config.toml
n_head = 2
extras = ["capped logits"]
init_std_down = 0.00708
beta1 = 0.9
Each number is 128 + 32 x the weight over its row's rms, rounded and kept within 0 to 255. Layers, rows and columns count from 0. Numbers have three digits each. The size before them is the row's rms in percent of the matrix's.

# layer 8 MLP gate, 192x64, rms 0.114, rows 163-191, columns 0-63
088:122162094126126187104079189091116108160109143059119100109118133131108152071134169113157150105131091128119170169169056126080118099096133109198100091091130064143122144095096148166131154098115108
092:176117124144152172154117186151180200112146132129139154030159088104127047133148104111062117136128150124157155118153119065120124143168157143154169124119160136093159110156148120080125117101133096
093:089092104111177177116132172067115058113089122131090129157086171079162070132138162123102172077090138145141135119130107130129084113170112171077162141102133134127172199157112159125134095136087132
097:113194118153110110104152136115133164114077122132153088142150148126134098075121108138113152145124167091153159176141036164139062118142196093071149104171139151120197135156137111094138176122151097
103:121133171146114145125083130134104102150186141140070109062116125125169141117181143121123114092082149187134170161150161108082118172139151118088102180156215179117169135179114136169130104115089126
102:110129173069113107138147172149140204143141120152134106182086130145100155128106114084097088118138102149137140166201145130124146117125142166115112138255095101119081152111131106086114122111134135
108:193144093153109104166152120099133107153132171185072112153158139112141136137106086116112155162160074100080109204139073201106122152141127166115120146171122109138097136175092087084109088093112112
094:182067145125153104132087097133154163121156155157132141078132116051164159113124100088115063075069133151110135126107201125096167150121082133093107128144105117114093156130188137080115095100094128
106:127128130108116169089127122115112136143147133045146177163144219163152169085100137145102138133096149150188143131148128152090097118166104115137096135084117138075207172135171159144081110154169117
095:156150124116156163110118125115131173071156159142155132108114128106071108097093048121110116150099076166076093112186070142125113102111102170102125163177183139146164084127107079173076120102124116
104:137120142158089127115154058117209138094181142140107090113142125094139167144111162132039177113172163089098151112098198142098116187135149135120144151068166136118114138121135122138068128154138135
100:178110122165140096152142139168121160154117139111127107082172136111109138080120159157060138096104138072133068133167132185124090142201142183082110180130110150083119129114080102160102138082080122
097:152121146082185119117137117088103130133173150131152102102194128131070157105156062124127144206165140157112142144075170140126132121122103107087140085128097121070088144135149180180151090115095070
089:156151173123145169142151094167082113037204160117112174131126165116120118092149095060138119161158109138118103166164156123111117145133084164127119100146131170121122120187098128127055107082119091
099:098106144140127116075087154208083139112066127159091084177115131120124131177138165082127164137096148140155126131122120157121173179102126171123102146037188121161119148133096157130143108065117117
102:142196151135187141162107071147107090179176091163132122146158151061112164060116106157120181102108154172139125164080078091078157137133153119080138112163132146120134079158145150124137106136151116
087:088126153126178128104112128184088093124143160147149160172095097139037144116142112156112158137138127120115163109105106127149103157102055168069153154127103146227141145130076104116130172124131085
099:181111159112097140141181204109138162188117182114113069096139105119095101141142110073111133146070136184103091177116137132083109128125148142132124126169151097197139125096157169102094112159131080
108:141079171140188196123147101174142094117183136156097093158080079093124148115168132140089210141071125141061129102143154130116164173153139119121102158114140137152116113138183164111101145143160103
107:127062151136145156159101142130110104130130110141123091130119164120131138110114118137081151068107136091020137157058151096082134194139135106130114172129162030131113150128141092147173122135140109
114:121119122151115137145144125142192103138178152166072131087105143121156097052161141120156143218087126138083115154171103125105151130135111152163136122076175125115099126219126152130142061155126143
101:105116129103114104159151085099128146149245154142134127086092078130129101113158133120112088153138153123155112131175171136105087088151136168091193112121109096180101102145143092197086135101156157
106:103065162141104144156135114175110150116136092109079161150113136133136150138154143111118106125096110126140052161142074140148160173116085165179186166132120118088140111117097127230091131130057138
099:120131135116156173123106089110136138082136119040063136153141111113131178121176207135142119149131098166141107108166081077102162080179107097126109142156134100120109106141126039102150101099124161
104:100112080115118110093127171141096164116180112116108115073076137068122173126136083095156056115146099076140152155141093124113139111131082091165102174120168115108132132121153176166104070060153149
097:121070104069183179103095148167096130126121131075170157071098102157119155122113111124129097127173058119116122147106146185166104120175134123161116110123145197138150070133135073124084106100093151
106:112143125103119163136100122221133083099158146110066110102179132061116114060097151101105119123116081119122108135061167110105150120161134128161182121086148107130149103111081099151159161109157074
097:130109146107108117164117089196138057086156103110078179128089143124077070099183095115118117159119134167113125125114111135118100070096137210180086086112144122110143154133180134121148157112108090
110:146128138032145152158138161117166185138197094155128218078091146119107125130112124141072144115114135114115098148080148113069107137165151114098121140187122149088115121135123104169098081133091120
# layer 8 MLP up, 192x64, rms 0.111, rows 163-191, columns 0-63
091:112123147100096100163195110134105144176076180161130104124122084117186105175132122105115078052176153137142135131093116126131188105072151141105109168107173073148128160150178157117147140098156100
096:134116167129150130111116149146148171092079090188112103149131169040166161076133169123174147162126127221130125168108105112109115103148089186156144149115104160111156164083166168119145103118130142
089:119130149162120144163081081150120125147149062187062137156035109149187153139142096106143112158138106135160144145086085104163113129164145124094182101161143101122099106113088067084105160120125128
092:145157122120090105142103097087065112197098097145152144153100131125148158124163183114094151142096185135140167080094164116180199118148090142126138080125104177157100105140096081162115165117126070
109:077182142100163125116111113142158187089114102107094124127160099138116167106135148109170120167088156100172156107125163209129143096155188039124118129102134141151121130108172165122101148068093167
091:132151196122174070138192106117164143143138088076164093113158165153076104151125151117153118130140100156050164196117133121103174139135096161142091099145141103160131106066107131125102088084131145
105:188141093115131135146135168132051113047112122104120169134154118141140160087100124067133157123126165121123085104147133168119143126177074118179104163063128090109163134122099162172151138067153092
097:061164150106147149149129085124104120125143141138106132117128112115220107162090132173153224178123137097178093112121113091115088054142119130145151110150135180106126133084128144120158110170103076
090:164111115092188129115121141167120105072100120123130068138164146127094172096075096172147160111165131158123153119087108091136138158127107089108121160167112091138127100171143175155123079048105206
108:145157133129143145082123151151067173170151076149127154163107114161107116132098069145172106109130175105133161106148111146182117148073045103105093137124155080201152100120112141080169110151153101
098:101175157108092103057120104108118125110155113173132117170124126128125156067173092113169089156208094150140141119108100100096127079076126130137131069097119165180146139159092100111152117131179066
099:134148077086100153122149141119081148160167044106146133133096149164073142134085157209154120158130119106171135100133108165102154158171135119066109141165113205135097164129133163099158139145134168
107:122108121099137156176129119090148190142182132080150131151095129136124147084107152128106087108048100112140124155160113172127107161115102108115106071115184109128178134116021136175156130117149174
129:098173135149080096118117148101111109163103120112117128110130160134125087062145155209190100086157138102158108173174174115114125108118131106120092122082116158159128121141039159117088148100161065
095:134048147185156139072126138146152102116135116143121148125175117125117154110121125141152115107110086166134133119162114104156144108114153220140137132100126119074094154140054046125087105051142099
103:097124125109179143103236093103125129116124168106115132119172131184104128107157203177101099114105111151137095099189185096106129125163090150117149163100154138174104111114163169125173133125090127
090:131079144113131146151154127096099155073114099153079160175120110145131152120084097075101180143113148063117114101140110171148110171112118145166204098109120177130123151218154112164126174137083140
108:167123114159159110122172148114123111128065094157091093089147120202093178155129090113149158122168130115156112198156139168085098101165106093109151185163082069126128112134103110144109152088176162
096:174157076108227146177151126085130138167149149119167103163086115139183118106138134179131115076154109095169073134108074098135117154119131179114146105169151119175139123122090102156107132089165100
115:173146106155053118130138144078127086119135069105128079129172136087138145120100121155150103110002201121137093147149097111133160102121085103156141130121134109101117139138094150104140147102081095
100:119087084105121131204162132061106151087152080154108133123147162098114106122138203126120076187096141143075143120072167119144109141159125115111149100104085093139086119189111069107133095132116107
100:098100107182136153098150146112092062139142135083118136062224094163148152094137142114098108088171105081066138102134118149185104116100160121119114082168115126116167141105175126112115118175163129
100:120160160138180144120177112139114096149144191117120147114170126169128165135103165130120171171205169140095115147184145197141111185119162086056171065098128106116146147115131133091125126128117096
098:138110122114133128062156106112148114093180114089169171055115097113100151114132094125104135132119140101088106135176145061078109126094176127037116100106127129096061113127126159093108091170145165
102:098148091157134130114108125083145132174137118098059147142122216133144164075140151140094162162168110060167129144099078093080146155148115117170098092167131163081138124133149131097150164084185130
097:101132108189075072101106139125100100108124109125036093181133116123134159169142131099126119126113131142176141159116084158123145068116092126115053075076140069174152141092112113109106143092109133
090:156151103132129152124046118133123057148109143116166119099143123105143086105075118119144151127143064117089128130180070155102170124144129099126080134141121212139163185135091183127159102142069107
093:108071134096093178094167113092103151155151145153137150102099099145218157134076056121090141190142065097150152120118142110135107181132118075086138097161113131122136098182128134145136165103147110
118:090126133095134166076124116118183137133112171109125159147139115103164147143066214072160114123174110140138168137110113132072131193111176147133138167164149172101177147132138148117088079122130196
# layer 8 MLP down (transposed), 192x64, rms 0.0959, rows 163-191, columns 0-63
085:116122135119169198144094120096160076129102065158130144170175156119119162132128131122074190167125133151165076109098134171148149169156149151135208135178113140108095126132159118087124099083075104
097:119089145161143203105204127129152154172164173105154141054128120168062113117100135111134087102140093095144105124115179084083079105166116133130089120123145103160174139166140102139119115168152175
086:141100116138126080121180201091108121154062194131131135160127162167150161118134119135070138143159177133146128084079116188115108123124117172136118148162097159122166106213147169116167130158089130
094:150087146154091154106169102141147100087162149090084146114111097107094042140108120122116104125167069159132107133145185135073123153151120098136135163111140045084140150090156192139138074140108161
102:095129136151189141142199066103147128145133113151098111109145060110123130158124164127111081194130094116093094127173142103191073147117144159138205132115113132123087118065165151155109112141167108
093:163120105147119159073046160086145098127151122121154179104160124090137094140107143093155180140145142109125101078109145151138132150163150083058113121121113122066103165199186103147104143177142095
109:138131048142188090124149073149099162141123161158139109173170121088109111114072139122120118137166149158133195175128086155143151061155072159119170125118172103103115114116083140109121083099086111
094:146071126133128114134132132124098104173178144081074108135064156110166163104101111163182122096133120161086139118138151094114096115120097177117103125081171123195101138147149172207174137099168170
091:126075166157170122183150113082146147110123192112093141091148132112169228167117132115111144139150141110149118135104174179108168089060158154160130116138125198104134123091100114113116104163121086
109:153139150170130118179099152180116152196118078146139095169091119119147137180087158135124118112159144134208164105059137142180166154127109103143119152105115124145149133142162145085164145187203139
106:156122109127094114105188123149078100135152128155112104089098123104112135162171146187076175161117116087138128127164067152124172162083063078109123117109135085129173148126148152173137111139192194
096:064157117104121135154066119107191099089136113097107188168131141143128152163125130082179132128153162175154150102089149092145118123051123061177098114135135098130127165091181090143170135129136157
108:141103103146114126087145137148078161165120130127075103190181117159082155132130067155175151139101131101127120084065119150133111137126161135135176131169149149122108168154154148123211135039106163
116:115124089136082070081128122107158179192093088126155122148149076093121183121116186172124096089155114134173176108133137152146097084166144186104150169111174111124165149096091146132110123142178100
098:123167149145154101115106115157097104154137137155125069159137156118077162148178105067098134118173103078124143084130140138073144131158088127089100111127169162154145087125115198169190066122077164
105:168172145136131132134096053110142084166157118124089103187099116107131144127131182072131125145148120139167095157047134177113129147163119117137158121156132108060163121148139146094142085087208163
087:094113133139103125076090160152119084178151130113196047130099137141103147140161123134128127132179131170129204116119107164134147103117077173033119080145146152182122120090111121116143130162130159
110:191139102087126149134150148099103114099117148032127070065147146118101138116183089096132137109110139148145150160064117133131203153074146105153149097136141152187099154132153101128126077148152102
101:119148145168043125062125126130131159184147132088115096105118122142184093033092130100136160104150130127102098152139135102110128118126121114159130162170159151120127083071078104068151167124159085
118:095118109155142080122088137134138118084083082170085129128149110104140134132067118058120145081141151076116113116098182130111064111119161164130192151100143126061102053088106107110149145137123089
099:172123131189158168082145158127182088133109107158139084140172071133145153130169124070131154102093122144101141107119111049113138168117069148107117092061166119135083113137122175154125138074142091
100:090135076171158119142158151097127136166130159092065057161072159076166163128115155085074117081093144158102095116128107147112110103069182139116115127104098150122084130108174084111142130101085132
101:147063098174102155192118131135075088109129169099144156113103079111125143120126038052139176104123117104102182119136109125122173154106118130164179095119119113101124125133129089136130106055165142
101:116127110157122085129071092126130107138071106113096105180122172175133086139135149049170141198107120130116150175089111095160128096142092123166140170115113098122098073145159138212160143115120155
095:138141167180130143131118070132163057123128127188170172163171147106162067084173172130165150110146124134099149132099086100156197138114153128139085130089145132183141194127097089116119154145144136
089:197164109169081101120129095086110137117115167187121134148108172109151084109123143168162206162134162145111137128138127191151103133124075108117081129130096126169134176112046182141105133162130137
092:113127079114130153176150110046146148131096162099151201111069132173156127135147082115128154146139123125131091145120099137125062186081097155118077139148170087178166153100180116122134146108154165
094:106137194125100101147090120141116129142119124127068153172151215171110093189148117125139166154141141113142125140150113224158154111147132178159094071105113127143134167105134131107064096134182120
110:113111158107161117204141173126130104083156143117153121122089180082102177102154057148156160097157132120117119163094115115104116139135190119184092057140082152085155154111073130124131101122114178